config = dict(
    num_hidden_layers=11,
    hidden_size=128,
    num_attention_heads=4,
    num_key_value_heads=4,
    head_dim=32,
    intermediate_size=512,
    vocab_size=2048,
    hidden_act='squared_relu',
    norm='rmsnorm',
    norm_place='pre',
    norm_eps=1e-06,
    positions='rope',
    rope_theta=10000.0,
    rope_fraction=0.5,
    qk_norm=True,
    attn_scale=0.237,
    bias='all',
    tie_word_embeddings='early',
    parallel_block=False,
    extras=['some layers without attention', 'local attention windows', 'gated attention', 'value embeddings', 'hashed n-gram embeddings', 'a smear gate', 'an embedding shortcut', 'learned residual scales', 'capped logits'],
    init='normal',
    init_std_qkv=0.0423,
    init_std_o=0.0525,
    init_std_up=0.0605,
    init_std_down=0.0605,
    optimizer='muon_variant',
    learning_rate=0.00678,
    lr_mult_o=1.43,
    beta1=0.95,
    lr_head=0.018,
    warmup_steps=0,
    schedule='wsd',
    decay_fraction=1.0,
    decay_shape='pow',
    final_lr_fraction=0.1,
    batch_tokens=[16384, 32768, 65536],
    max_seq_len=2048,
    doc_mask=True,
    train_tokens=137800000,
    max_steps=3689,
    dataset='wikipedia_en',
)
Each number is 128 + 32 x the weight over its row's rms, rounded and kept within 0 to 255. Layers, rows and columns count from 0. The size above them is the row's rms in percent of the matrix's.

# layer 5 attention output (transposed), 128x128, rms 0.0526, rows 20-31, columns 0-127
size [124 117 122 104 101 124 119 122 118 121 111  96]
[[185 159  90 136 135 139  87 100 104 122 173 130 106 123 124 134 138  63 139 112  83 116 180 100 106 127 139 134 156 128 161 110 158 149  97 150 148 101 169 193 248 118 147  98 158  90 149 114 137 122 135 129 104 135  90 117 124 108  82 168 114 163 136  56 138 120 121 109 128 186 117 149 135 162  93 103 141 138 109 153 165 142 145 129  57 172 183 115  95  88 125 121 124  79 170 123  99 116 135 157 146 151 158 117 154 116 140 135 158 126 135  92 148 121 133  76 156 156 168 110 121  45  56 180 131 143 163  45]
 [ 78 135 151 135 143 136 121 138  86 164 148 130 168 200 108 133  62  72 150  91 102  81  70  89 112 208 104  97  75 190 134 127 137 147 139 123 138 134 156 112 197 229 168 116 161 132 173 116 106 140 122  93 155 187 134 132 125 158 130 150 105 107 176 116  99 141 147 103  96 138 139 168 126 114  77 105 101 169 106 118  99 149 109 165  84 138 188 116 147 171 131 151 120 146  98 121 112 129 122 133 100 116  92 113 114 105 155  80 216 106 144  89 153 116 128 168 151 137  68 149 144 121 120  92 141 114 171 116]
 [142 119 138 157 127 192  83  80 128 104 140 143 160  73  87 152  40 128 156 107 137 101 118 135  96 122 172 133  87  74 109 137 137 104 199 172 117 104 115 102 147 143 173 100 117 143  89 159 100  71 127 133 139 145 169 111  98  98 121 127 114 112 136 110 130 119  84 194 133 168 139  91 127 148 109 110 108 115 138  98 112 184 164  77 213 160  61 145 112 130 124  76 106 120  76  70 111  73 165 185 107 148 176 160 149 102 134 127 119 122 167 108  95 101 105 175  70 125 119 110 135 148  62  97 133 135 130 130]
 [113 160 145 125 148 139  75 142 166 130 124 105 136 113 123 172 232 143  66  75 150 147 146 105  83 176 188  92 115  96 132 122 139 127  84 149  79 117 101 146 150 160 175 139  82 164 175  91  92 150  83  95 164 142 158 157 113 115 135 111 131 167 127 133 144 116  73 150 192 119  93  90 142 144 130 105 145 160 102 148  80 144 132 154 114  94 145 107 141 140 126 136 114 162 105 130  87 148 191 101 142 121 129 128 170  91 123 143 107  94 122  17 163 104 106 204 100 128 132 131  72 185 115 156 114 165 112 108]
 [159 198  87  50 123  93 116 164 154 128 120 144 137 153 120 202 154 201 141 148  94 146 130 115 108 130 157 150 108 104 113 124  85  94  84 103  98 184 157  98 170 186  81 158 129  77  71 101 191 174 120 138 109 176 149 158 126 137 139  98 187 122 147 142 148 107 109 151 127 147 148  33  92  91 118  99 152 172 141 146 133 196 135 139 138 163 132 147 102 168  99 159 153 139  72 177 163 101 101 143 112 108 153 146 178 164 151  77 138 133 111 123 159 124 134  89 136 133 125  99 144 159 149 122 114 130 164 161]
 [145  93 165 129 151 123 118 125  83  92 131 129 104 122 167  73 109 101 128  97 101 120 117 160  99 133  81 133 148  79  47 140 134 164 169 131 168 137 101 129 201 139 108 103 139 181 185 108  90 134 147 182 145 139 166 137 111 217 136  95  98 120 126 123 125 131  80 153 105 182 115 151 109 108 153 102 103 105 141 125 162 123 128 106 167 120 146 138  99  81 159 187 215  93 115 121 120 166  83  86 182 153 100 144 122 109 146 200  95 120 114 115 145 136  91 106 161 100  79 121  62 104 183  94 130  89 113 169]
 [ 90 148 137 103 102  99  90 175 160  96 120 126 151 161 125  81 143 174 162  80 150  99 139 120 149 112 106 180 104 190 160 100 135  90 196 111 128  43  83 139 109  95 151 105 154 110 148  68 137  78 142 140 144  86 145 111 103 149 137 150 146 160 117 120 166 105 151 162  59 145 171 130 117 109  98 193 138 109 133 126 131 148 146 161  82  71 171 107  92 112 130 149  74 172  70 167 129  87 119 118 150  98 143 109 124 145  81 134  66 132 196  68 138 134 142 111 166  90 139 121 126 109 103  76 159 165 146  86]
 [ 42 140 159 103  93  75 130 178 150  81 149 154 107 168 126  96  98 180 142 164 122  91 142 192 140 115 135 111 133 152 150 152 101 105 150 119 144 125 207 173 163  31 158 153 113 121 128 145  94 142 156 176 144 174 114 130 135 112 197 131  77 112 106 121  56 103 148  99 130 111 116 114 107 140  91 131 144 121 105 114 119  96 205 130 121 158 116 109 118  66  90 102 159 109 144  86 133 121 197 121 163 154 115 132 139 130 125 132  64 128 159 105 159 144 163 113 183  98  98 105 148  94 114 143  77 121  91 166]
 [ 88 124  89 111  88 131 143 133 144 185 154 158 110 145 152 147 119  12 140 117 153 103 158 152 189 165 129 100 148  99 176 133 161 101 118 123 181 145 147 159 165 108  79 154 108 112 124 190 122 126  82 155  62 156  69  75 112  57  99 128  87 120 130 144 127 161 114 129 100 116 116  93 191 131 160 118 204 113 113 130 146 125 166 145 147  84  98 126  94 151 184 141 114 139 124 182 175 161 161  87  89  91 102 124 113 163 133 159 130 118 133 197 143 138 135 102 130 110 110 102  87 131 172 167 125 143 131 170]
 [134  75 108 105 112 117 158 138 116  95 103 133 128 141 140 113 103 129 121 173 174 155  71  94 179 124 141 140 161 107  79 115 141 104  68 127 208 158 155 102 132  99 103 135 181 154 116  81 126  81 154 178 134 116 136 112 143 140 138  82  62 160 146 100 134  88 153 135 142 131 144 187 127 116 138 189 163  80 159 113 123 120 137 155 119 151 125 144 165  95 153  79 143 121 134 131  58  71 160 129 142 125 212  68 137 137 116 148 150 211 131 133 193  86 112 136  94  82 205 107 179 145 114 158 109 142 135 130]
 [155  56 149 170 117 131 200 136 129 133 167 141 139 125 118  90  50 100 143 170 134 151  78 101 159 121 129 153 107 114 106 147 158 132 102 153 121 114 116 100 147 169 134 132 165  96 174 117  89  87  73  57 185 125 149  86 136 114 127 139 129 157  60 183 137 126 138  86 108  91 136 156  79  77  96 105 110  53 131 132 113 158 149 120 118 174  91 109 148 155 113  82 117 139 127 135  81 141 137 128  28 124 107 141 114  94 126 123  99 138 176 118 126 156 117 116 129 106 140 106 181  97 226  84 129 102 116 112]
 [122 144 104  86 143 147  91 147 196  88 106 163 128 163 113 147 136  90 108 183 106 170 110 102 136 153 176 139  62 128 128 157 207 132 148 139 122 117 124 123 122 126 186 164 107 105 162 191 109 163  78 160 157 100 168 101 143 153 171 132 177 102 105 114 152 142 184 124 118  80 159 131 128 120 121  92 146 112 104 148 197 203 217 160 122 177 144 162 138 135 136 118 100  92 170 186 109 137 133 188 130 151 126 158 100  64 122 133  82 123 148 123 114 107 144 140 115 132  93  72 125 136 143 113 115 115  49 121]]
# layer 5 attention value, 128x128, rms 0.0505, rows 21-31, columns 0-127
size [109 112 103 100 111 105 101 108 111 103 103]
[[150 105 115  96 126 122 153 144 228 103 179 136 122  97 154  85 125 197 105 111 135  98  73 121 159 132 159 138 113 120 119 151 187 114 144 121 144 171 107  68 116  65 129 136 139 123 118 150 172 165  99 151 133 108 111 129  84  88 174 160 110 147 135  95 160 113 124 119 119 117 153 207 112 181 163 157 148  67  83 107 165 102 154 161 130 131 147 113  66  79 101 173 109 159  73 107 125  61 175  84 152 132 105 187 168 121 124 137 136 109 141 135 120 150  96 143 134 115 162 124 114  63 153 139  77  80 117 178]
 [109 132 103  98 132 142 124  79  86 133 154 111  46 139 116  92 137 117  76 167 158  87  89 133 185 128 116 153 134 214 166 112 110 104  96  55 182 105  66 160 122 120  51 106 154 122 161 165 128 136 104 144 160 105  89 112 140 105 132 120 178  78  74 124 127 107 217 116 128 116  97 136 183 113 155 154  88 100  96  97 129  97 118 151  92 163 121 144 132  98 143 170 105 140  96 107 191 151 126 168 108 148 101 103  99 131 168 131 128 107 107 137 183 105 137 122  75 115 119  97  67 129 131 100  85 150 123 159]
 [109  98 147 136 116  80 105 120 119  99 127 131 218 120 150 150 134  91 103 105 123  94 115 187 110 131 141  54  84 162 109 154 124  70 148 119 151 120 105 117 114 115 150  88 167 140 170 179 106 113  76 102 108 112 118 105 138 144 103 122 110 116 105  99 130 112 168 103 147  77 159 129 174 126 103 164 106  53 149 159 116  95 113 111 106  92  72 176 105 132 217 100  87 124 137  79 154  96 130 113 151 169 113 229  83  84 192 123 153 170 158 137  84 120 137 114 109 136 111 134 133 107 124  75 133  97 109 180]
 [131  84 157 115  75  52 103  84 126 155 163 129 115 160 135 103 128 139 132 127 152 161 124 146 144 137 126 102 121 180 152 145 151 148 134 119 187 164 186 192 148  74  96 144 133 129 136 107 127 161  78 159 125 195 139 102  31 170 136  97 156 137 126 124 178 113  99 126  74 104 151 139 151 139 172 141 121 135 141 153  65 101 153 100 116  91 116 130 134  77 143 134 132 120 123  61 171 140 105  89  78 140 161 137  64  85 112 151 126 166 149  82 105 151 116 128  79 131 109 100 152 171 100 101 231 117 109 133]
 [154 130 120 144 120 137 123 116 138 150 164 181 156  80 155 191  18 104  91 145 172 114 143 109 118  97 167 151 113 147 167 142 102 177 171 155 160 128  98 105  83 101 116 163 211 103 124 114  70 128 146 139 109 135 107 100 117 104 125 137 156  92 104 149 124 138 105 104 127 131 144 122 176 143 172 182 186 152 113 131 118 149 104 149 139 137 113  98  96 165 111 124  92 109 109 147 104 134 108 116 105 140 102 174 205 128  90 131 119  86  77 180 175 106 133 140  95 147 229 111 168 153  70 126 118 170 162  82]
 [146 189 135 191 106 175 175 119  90 153 127 138 111  59 218 153 134 120 113 166 162 133  85 118 108  94 152 161 156 134 173 150  77 142 122 160 152 169 108  86 166 121 153  74  78 156 137 151 171 163 132 149 123 111 109 107  81 103 107  97  99 146 109 137  47 112  97 165 165 147 139  93 100 133 111 133 158 157 151 138  59  98 149 108  95 165 145 142 135  88 125  94 191 135 149  70 163 186 123 115 187 144 108 116 136 135 177 100  90 101 100 150  90 144 106 124 103  93  82 120 126 127 160 126  67 129 140 148]
 [144  90 147 163 181 210 123 132  85 170 121 160  99 127 139 177 121 121  94 164  97 145 160  98 104 166 188 117  98 150 138  93 151 182 115 155  98 197 127 102 141 142 123  77 133 197  83 114 187 102 164 123 141 171  93  76  92  82  84 155 108 150 103 139 115 163  95 173 159 123 131 105 128  98 206 152 104 114 143 151 163 139 149  97 121  95 124 115 124 158 124 127 146 129 172 156  92 100 139 177 186 193 137 127  80 132 135 177  75 144 107 158 127 100  75 156 122  94 123 142 166 122 133 186 142 123 117  98]
 [120  97 136 156 116 166 111 176  95 140 146 145 122  71 104 106 133 188 180 109 117  65 152 140 160 195  85  96 141 138  98 105 128 186 127 105  81  87 152 105 160 136 127 123 142 114 164 139 113 182 160 128 148 146 169 149 152 141 158 155 170 173 129 140 142 169 113 155 137 176 109 177 129 118  71 162  84 114 111 148 107 130 125 145 117 146 126 140 197 241 124  96 110  25 134 139 109  88 104  96 144 141 138 119 111  90 104 204 165 128 167 117  79 120 125 148 119 114 126 115 117 150 103 154 118 122 182  75]
 [109 122 201 136 118  63  88 116 118 107  74 155 125 111 110  90 170  66 160  72  82 123 144  97 122  96 144 151 165  81 157  84 111 164 122 173 165 149 143 107 131 193 145  97 106 157  91 142 163 183  86 132 119 141 180 107 171 118 137 137 137 123 144 110 115 161 120 129 141 101 109  37 136  95 145 150 106 171 129  74 111 150 178 126 105 143  79 108 145 141 102 155 122 130 126 158 223 109 123 145 101 112 127 146 133 118 128 105 153  78 104 122 107  66 112 148 195 146 127 112 187 176 117 111  79 161 116  84]
 [114 148 173 124 108 127 103 134 132 124 148 109 136  73  62 106 120 140 139 119  68  98 128  99  94 143 118 129 175 111 114  84 157 104 116 124  96 114 124 174 133 163 164  80 135 113  93 155 148 120 117 189 130 190  55 106 120  81 189  87 146  84 126 111 111  58 172 145 129 116  73 164 105 159 155 152 144 182 150  92 139 128  83 150 106 153  84  54 112 106  59 152 115 147 103 174 115 166 165 156 136 120 149 137 106 173 144 167 154  51 162 138 127 116  99 178 145 124 150 120 114  84 126 150  48 138 116 151]
 [147 102 155 137 154 116  79  95 133 170 134 132  88 108 153 114 112  95 172 139 239  77 119 116 107 109 117 135 166 149 103 135 118 161 107 115 122 114 154 137 173 108 134 105 161 110  85  80 143 116 150 142 127 153 106 164 122 107  91 126 118 197 144 109 151 104 118 159 161 131  75 137 182  85 179 149 129 170 165 190  99 116 112 101 183 146 157 131 136  76 118 142 133 105 106  88 114 205 117  95 114 113 175 158  98 133 113 183 109 134  63 145 172 128 115 154 155  93 118  51  80 105  90 145 132  92 105 207]]
# layer 5 attention query, 128x128, rms 0.0374, rows 32-47, columns 0-127
size [ 95 103 111 123 118 111 105 115  84  99 131 107 112 115 115 128]
[[160 116 124 101  94 137 135 168 146 120 157 138  84 133 135 159 190  84  85 159 125 160 158 148 152 139 139 104 124  95 132 106 156 101 129 104 173 135 153 192 119 145 132 106 122 101  95  98 135 180 158 117 113  97  91  89 113 126  74 136 100 139 107  75 153 102 131 114 111 162 216 170 117 154 178 195 118 152 152 183 161 111 109 145  63 181 131 113 112 144 168 155 125 119 118 156  96 183 112  88 144 151 131 106 138 153 135 126 119 131  30 100 166  77 180  46 124 143 152 132 101  90 137 173 129  65 103 100]
 [106 134 166  71 145  97 117 130 128 134 121  85 132  99 120 148 156 166 130 121 175 146 169 107 157 125 105 121 175 210 185 115 151 110 196 126  57 109 117 120  89 111 118 152 122 114 144 111 161 119 132 127 188 154 167 137 130  99 119 142 108 138 129 118 133 150 163  93 155  97  87 107 197 119 160 106 174 158 136 133  83 151 110 129 103  66 153 159 112 180 149  92  79 139 149 156 125 190 168 118 156  75  91 143 122 136  66 155 101 119 103  93  98 183  97 116 155 193  84 151 151 159 131 190 146 187 191 116]
 [139 138 148 114 167  70 150  84 123 140 100  94 109 137 108 159 182 166  78 154 165 167 149 127 189 106 116 103 176 147 148 121 213 143 134 145  77 121 117  82 125 134 111  94 133 136 191 152 169 143  90 100  98 102 199 150 119 104 137  95 132 124 129 149 112  96 114 132 179  91  82 151 132 110 116 110 121 106 116 171  98 150 127 105 128 100 117 131 147 168 107 121 133 178 121 130 161 167 125 157 141  81  94 123 155 186 102 189 121 112  90  97 111 168 118 104 122 179 128 179  85 163 159 190 196 220 142 167]
 [158 130 164  80 158  57 161 167 109 123 130 132 169  98 164 133 108 116 128  98 119 152 154 101 195  73  92  99 139 135  76 119 173 104 123 149 149 135 129 137 143 129  55 117 172 183 196 144 189 147 134 118 116 167 198  84 153 158 156 121 126  98 128 128 125  89 110 189 115 174 139 122 166 166 112 160 117 124 105 136 139 101 151 159 115 117 144 129  95 144 129 178  95 147 130 196 143 165 105 140 170 105 108 114 171 141  96 210  60 150 103 111 145 105  79  67 129 133 113 141  98  93 151 180 116 172 160 131]
 [148 137 108 174  59 161 102 143  51 118 145 115 104  38 114 124 136  64 160 167 116 222 124 152 174 124 106 163 136 185 121 116 122 190 142 167 162 135  79 115 110 120  87 132 131 101  79 129 124  93 122 127 143 144 113 148 132 117 139 124  96 127  87 140  94 122 127 148 128 140 160 189  71  80 115 136 146  99 139  81 206 173 152 129 170  86 142 129 138 123 175 143 189 121 217  87 148 116 156 148 104 129 144 162  92 139 135 140 120 120 149 185 109 169 134 147 125 132 117 134 110 126 172 132 110 154 127 181]
 [ 86 112 135 154 150 143 150 151 141 126 103 142 136 130 168  76  90 158 180  95 169 139  71  66 126 184 135 142 172 161 110 105 110  98 113 177 145 159  90 199 187 115  96 127  84 131 127 133  94 160 136 109 129 228  75 143 175  83  97  97 103 116 151 137 121 141 167  64 122 167 116 111  95  92 111  85 148  93 102 141 144 127 148 117 172 138  35 111 132 147 146  85  99 107 109 127 166 109 145 148 153 121  68 196 140 103 133 135 152 124 161 106  96 153 142 155 138 125  70 131 178 117 156 117 148 141 171 152]
 [177 140 118 137 113 207 163 149  90  98 112 131 110 128 108 164  95 131 163 158 136 124 150 145 133  87  99  72 153 118 140 178 139 114 206  62 135 126 142 114 153 179 134 101  97 144 185 130 133 147 141 139 125 123 154  96 194  85 119 168 117 131 116 127 120 102  87 159 132 156 118 156  73 147 103 129 150  93 134 128  96 150 183 144  99  65 129 108 140  97  87 165 147 142 132  70 140 109 198 169 141 148 172 116 172  92 129 187 135  53  61 171 131 135 134  79 144  68 103 120 162 133 148  92 176 160 114  88]
 [129 109 103 130 123 159  90 146 155 155  71 130 100 127 105  98 120 115  95  90 149 129 124 161 121 127 159 143 119  99 119 128 104 126  91 103 110 224 150 143 185 102  83  93 147 135 151 131  50 149 144 194 182 126 103 179 130 175 121 163 126 127 170 169 117 182 132 140 122 116 168 118 114 157 166  62 169 100 105 109 130  60 135 103 153 121  71  99 134  93 114  93 132 106  96 129 124  76 140 158 157 174 144 110 124 101  69 181 179 155 149 173 133 178 101 117  94 113 126 102 150 138 159  82  38 164 109 108]
 [125 133  97 112 140 118 146 149 144 148 155 138 110 120 100 181 130 132 117  53 129 108 114  93  80 138 120  96 143  94 166 218 109 101  92 139  76 109 146 165 144  68 144 173 130 105 138 200 131 136  85 121 172  99  78 134 215 140  90  96 119 136 106  92 168 147 137  34 122 120 135  95 115 175 127 107 128 150 146 117  94 130 134 149 141  76 112 159 136 140  71 100  87 113 129 136  81 174 167 107 189  83 115  87 115 155 103 143 112 137 165  86 117 117 100 114 162 120 110 109 195 111 154  92  65 172 138 122]
 [ 85 146 142 146 156 177 147 101 187 123 143 136 125 141 120 114 100  91 155  89 113  59  52 131 134 189 102 216  89 111 133 136  70  91 140 109 140 152 121 119 157 142 166 133  99 144  85 120  54 122 132 140  85  97  80  85 101  90 117 160 116 145 148 135 137 191 133 124  81 137 102 124 164 173  96  98 138 154 138 125 112 171 108 144 104 156 118 122 189 136 129 106 106  79  74  96 152  31 129 140 132 149 144 148 129  81 124  71 125 162 137 128 139 105 138 195 125 109  90  89 122  94 119  60 155 138 146 142]
 [172 123 164 161 150 183 156 148 115  91 142  72 130 130 106  93 131 102 152 197 140  51  48 117 134 181 143 147 140 119 133 131  80 172 176 108  99 137 141 154  94  91 126 114  36 117  78 118  79  96 147 144  93  95  64 137 147  78 107 132 113 164 163 136 125 110 153 108 119 117 103 118 142 132 123 129  88 140 170 104 146  82  80 145 102 106  77 104 202 151  97 112 115  79 148  96 134 113 124  63 141 141 115 130 153  64 211 130 107 119 141  85 138 123 173 140  97  98 154 116 145 143 128  89 122 116 115 121]
 [104 133 132 166 111 181 111 150 106 133 122  73  82  95 143  91 137 149 106 134  81 126 109 170  75 162 156 137 137  50 210 128 149 131 148  99 100  99  83 151 112 106 152 156  69 161 110  93  92  86 163 158 143 131  84 172  76  89  68 103 125 138 192 122 122 138 127 107 117  96 112  72 132 121  98  96 108 122 169 146 161 135 108  75 129 127 125 116 131 138 160 126 129  62 156  93  71 131  64  80  73 133 136 163 135 108 103  75 108 111 145 141  73 137 132 132 149 176 197 104 133 135 120 146 171  75 150 152]
 [129 126 150  97 149  58 174 127 109 137 129 118 126 108 148 145 141 201 111  97 132 136 176 202  76  95  91 120 139 117 141 122 102  50 122 101 124  99  97 147 127 159  82 104 107 188 137 120 117 136 133 100 132 114 170  96 169 133 199 145 163 131 149  95 133 152 107 135 151 145 131 139 170  68 106 119 143 151 111 148 132 134 158 164 115  84  85 126 171 133 118 146 139 128  53 162 120 205 125 188 160 122  90 151 201 102  63 163 177 121 120 120  81 128 128 106  77 165 124 117 136 155 125 110 179  68  91 168]
 [105 121  88 130 185 133 141 138 145  84  91 104 164 111 112 108 154 162 127 120 130 124  79 135 130 168 162 171  76  62 152  79 138 121 193 194 120 148 113 129  97 152 127 142 127 133 105 131  92 121 184 144 141 109 170 166 172 110 112 142 133 121 113 135 128 154 157 125 114 121 127 119 143 143 179  70  86 130 147 129  52 123  99 170 104 123 114  88 140 166 115 119 182 118  73  69 166  97 130 146 141  93  64 117 190 101 159 119 139  99 195 207 144 204  94 153 110 100 107 170 131 146 134  49 138 144 126 121]
 [180 115 130 136 141 153 114 117 152 128 145 118 132 169 170 133 110 122  88 123 147  93 150  81 150 172  70 132 207 119 113 144 117  84 187 202 105 147  74 150 134  65 113 113 134 102  79 197 118 134 181 166 121 118 179  94 114  53  82 151  81 109 120 134 101 136 150 112 126  60 125 129 104  68 132 142  92 157 130 119 125 177 141 155 111 117 172 119 101 173 111  92  97 104 179 120 182 116 197 146 116 137 147  92 177 156 149 140  99 149  74  75 111 130 115 153 129 119 124 130 165 164 172 133 129 108  77 124]
 [128 135 150 134 158 107 109 125 127 159 117 124 100 163 139 120 189 134 124  95 141 102 121  71 160 110  96 114 104 120 117 115 123 156 125 140 127 134  47 137 154 141 155 120 150 103 205 124 114 183  75 110 125 127 113 103  87 167 200  93 108 163 162 152 161  80 129 146  57 159 156 167 136 147 148 140 109 165 204 136 120 132  99 116 143 138 115 159 169  86 189 139 121  94 102 128 122  83 115 136  75 132 121 150 142 104 152 119  70  99  75  69 141  89  98 213  77  92 114  96 112 112 166 141 108 198 160 183]]
# layer 5 attention key, 128x128, rms 0.0371, rows 32-46, columns 0-127
size [ 99 117  86 105 114 105 109 108  87  99 130 145 128 123 119]
[[177 171 159  71  98 142  86 108 148 154  83 112 200 109 112 189 163 128 137 117 133  97 105 108 179 170 118 139  58 129 116 137 100 131 102 148  61 191  79 120 135 188 132 139 111 117  89 163 177 162 156  81 132 104 142 142 108  83 168 137 139 158 145 176  96  98 120 195 157  92 105 179 160  80 102  98 115  90 147 114 163 150 150 152 129 122 121 106 102 196  84 119 114 150 121 121 161 166 105  80 138 120 167  72 125  77 125 148  99 110 215 120 139 170 115 132 130 128 144 105 105 137 164 125  99 115 113 140]
 [113 136 162 149 214  77 171 121 148 154  60  96 149  95 114 105 127 118 103  85 166 143 159 145  97  99 127  87 145 161 114 175  90 128  93 124 113 121 126 194  93 136 112  68 155 162 183  97 126 121 112 163  89 151 172 164 183 137 144 180 165  81 155 111 132 122 131 120 156 158 119 131 102 136 143 182 179 116  90 144 108  41 108 155 170  92 147 126 166 142 160 119 111 133 152 103 185 115 152 200 175 122 134 138 166 133 101 133 137 151 112 148 111 180 149 130 128  85 134 162  82 102  88 134 166 170 137  68]
 [123 173 135 155  89 130  95 179 118 156 121 201 166 113 100 120  88 138 109 124 147 210 160 154 159  84 113  95  92 149 118 147 108 123  59 164 155 122 107 157 154 106 194  86 170 133 148 122 131 120 186 143 142 210  85 141 127 175 131  97 164 134 134 112 108 139 192 187 169 119 160 157  58  86 146 161 122  82 132  94 126 120 121 106 143 177 190 127 129  90 145 146 147 151 132 125 133  83 157  94 154 117 141 139  95 184 123 133  82  64 134 128 125 149  97 156  81 129 145 157  62 126 152 148 146 120 125  92]
 [131 142 183 139 169 124 137 142 124  77 131 116 181 135 153 122 146 132 123 104 139 118  84 127  87 142 149 139 115 122 149 164  76 195 194 123 183 116 146 134  67 166 128  85 160 137 139 127 116  95 192  69 150 170 175 193 149  95 160  69  88  63 131 112  85 140 163  94  99 171 153  89 171 155 164 164  80 175 159  99 148 120 100 149 147 105 137  74 125 164 153  83 119 121 109 131 106 142 153 125 120 154 125 122 148 136 161 113 127 207 144  96 194 143 165 124 105 120 139 116  92 116 104  80  68 105 155 161]
 [161 173 189 153 142 123 108  98 109 119 110 203 128 132 112 113 141 156 115 137 167 166 139  92 200 166 122 139 190 161  93  92 162 158 142  67 145 149 121 117  80  92 111 121 119 130 116 132 103  78 187 139 108 118 112 138 169 117 172 114  68 179 121 101 172 110  96 189 187 162 178 141 130  85 119 104  96 121 176 103 126 118 139 167 135 165 160 164  76  75 180 134 131 146 158  81 159 104 148  95 169  84 117 125 166 149  97 146 129 129 112  90 167  99  91 149  77 119 180 122 161  89 133 123 134 112  72 108]
 [ 99 135 135 186 125  67 134  70 158  99 100 105 146 193 131 120 123 130 133  79 104 150  87  72  97 172 100 114 123  84 120  81 115 141 119 142 151 141 126 157 191 112 129 108 115 136 157 186 150  99 215  98 140 129  56 181 124 121  71  79 106 120 181 101 132 120 135 140 157 102 152 127 156 110  88  92  91 149 114 137 126 144 119 110 166 128 167 181 149 100 130 134 134 168 118  67  91  95  53 110 103 108  64 132 115 122 169  86 158 163 190 178 127 135 101 107 129 143 121 102 113 139  92 125 109 184 121 172]
 [149 153 136 156  80 121 130 146  85 160 119  83 102  95 147 134  90 106 128 158  90  80 161 100 112 192  99  98  88 153 121 137 128 153 122 140 129 132 110 162 120  96 116 134 149 141  95 156 125  52 145 120 147 129 167 122 128 147 156 150 105 119 175 101 128  84 123  99  72 145 161 218  70 155  51 206 119 134 170  87  90  66 120 168 100 122 148  56 141 133 147  97 189 189 126 102 134  94 134 180 151 178 121  83 174 118 127 134 124 130 119 165 145 182 122 111 169 146 137 128 116 133 107  56 155 120 124 118]
 [130 103  97 129  92 108 126 159 172 105 135 161 141  99  86  79  55 104 150 127  87 134  93 187 161 134 145 155 128 115 126 104 138 120  53 107 111 158 107 138 138  89 154  59 114 102 139 134 158 181 192  67 194 113 113 178 138 185 112 103 140 161 143 136 135 124 167 144 138 122 161 186 113 156 153  95 150  85 183 132  76 131 129  89 130 178 141  84 172 121 143 100 127 194 112 111 150 123 136 142 147 173 136  73  54 169 118 155 127 155 118  81 146 155 135 158  96 101 196 139  78 149 121 130 128 129 148  92]
 [ 88 110 143 178 108 148 125 113 135 136  86 146 170 156 153 112 108 167 161 153 200 144 143 170 184 139 133 131 102 127 150 118  56 156 111 132 128 162  78 112  87 139  95 144  92 115 106  87 140 134 150 143 155 168  74 136 108 199 127 147 161 130 173 126  91 115 162 185 173 139 138 144 153  82 158 154 146 116 147 113 155  97 172  71 146 157 141 120 152 144 183 171 161 170 135 194 181 122 133 156 168 124  68 135 114 111  95 167 116 140 101 188 114 131 141 126 139 196 170 158 142 159 209 160 148 183 122 147]
 [215 102 131 116 110 146 142 159  75 114 121 132 153  78 115 134 162  62 124 172  97 146 131 107 184 131 104  90  98 152 101 102 181 153  89 149 111 176 125 151 116 124 110 165 135 115  81 158 133 101 126 128 167 157 123 138 150 113 124 109  99 139  93 118 145 115 111 111 146  91 148 203 142 107 157 155 150  94 152 124 134 137 160 128  78 166 102 167 125 125 101 147 140 130 157 133  75 181 143  67 146 145 166 100 165 145 148 137  67 111 159 116 174 108 139  72  76 130 159 141 113 141 188 237  97  74  57 115]
 [182  58 127 102 110 105  89 178 106 128 170 167  83 138 112 147 132  72 154 203  73 103 123 116 162 143 144 127 105 137 116 103 170 115 173 101 155 155 121  65 116 151 155 176 101 138  89 172  99 129 105 112 141  87 111  58 118 115 186 105  94 152 135 132 170 108 126 133 107 115 143 145 134 122 113  83 128 149 141 112 150 189 147 114  79 187  82 160 161 105  93 117 144 100  99  89  77 169 126  77  87 120 152 120 131 118 107 171 108 102 187 133 160  69 148  76 108 131 144 110 141 135 174 175 112  95  58 136]
 [172 122 124 109 164 106  55 189  81 141 184 159  92 114 123 145 143 119 169 175  76 122 112 110 143 178 130 152  95 135 161 121 162 111 164 115 151 100 118  88 122 142 158 130  79  91  85 161  70 103 115  80 148 123 112  75 105 106 138 112 128 151 154 129 161 102 115 185  70 169 115 107 144 108 134 128 119 127 156 117 180 154 114 134  43 153  88 171 124 128 107 129 167  64 146 141 103 139  87  33  76  75 135 101 116 122 132 138  81 107 111 105 129  50 148 129 123 127 130 118 143 122 162 172  81 100  89 147]
 [113 168  84  85 121  90  89 136 152 172 102 134 139  88 113  99 124 133 131 137 152 143 177 136  97  71 165 133 114 116 118 114 129  94 127 179  89 143 137 142 155 114 120 113 130 132 194  58 137 108  82 164  95 130 186  87 140 158 150 187 101 157 138 169 139 101  87 142 182 136 160  85 127 128 130  69 122 136  79  71 126 101  96 148 161  68  77 148 148  90 184 115 122 156 105 146 157  70  78 160 138 100 167 131 152  94  67 120 174 116  92 191 117 146 108 123 124 103  63 161 109 164  97 126  99 183 156 108]
 [132  89 119 115  96 144 120 162 114 132 150 153  91 105 175 112 137 145 126 105 167  54 117 141 115 100 168 157 157  77 214 127 145 105 146 198  86 125  40 125 141 108 148 157 114 144 177  93 155 112 150 158 136 142  88 156 162 117 123  75 177 107 117 141 133  90 102  42 100  83 120 123 122 112 176 117 124 129 163 120  95 126 166 186 148 132  99 174 111  68 122  96 156  81 151  68  79 101 171 116  86 154 122 145 109 144 120 186 192 137 173 127 115 131 113 115 126 164  98 109 141 177  98 105 110  84 124 115]
 [145 100 120 152 176 151 223  78 149 131  95 108 135 127 126 169  88 172  81 110 142  75 109  88 156  94 115 142 180  41 150 192  88 147 204 163 103 145 126 124 102 122 112 146 128 111 133 137 198 136 130 165 106 122 143 157 120 138 132 133  83  95  95  45 132 104 104 126 121 133 118 115 113 147 114 100 125 126 149 161 114 127 132 172 135 122 127 114 121 136 116 145 105 108  95 150 189  92 122 125 101 101 124  70 150 119 125 119 102 119 139 149 119  80 121  80 194 188 107  99 118 168  98  81 122 110 184  39]]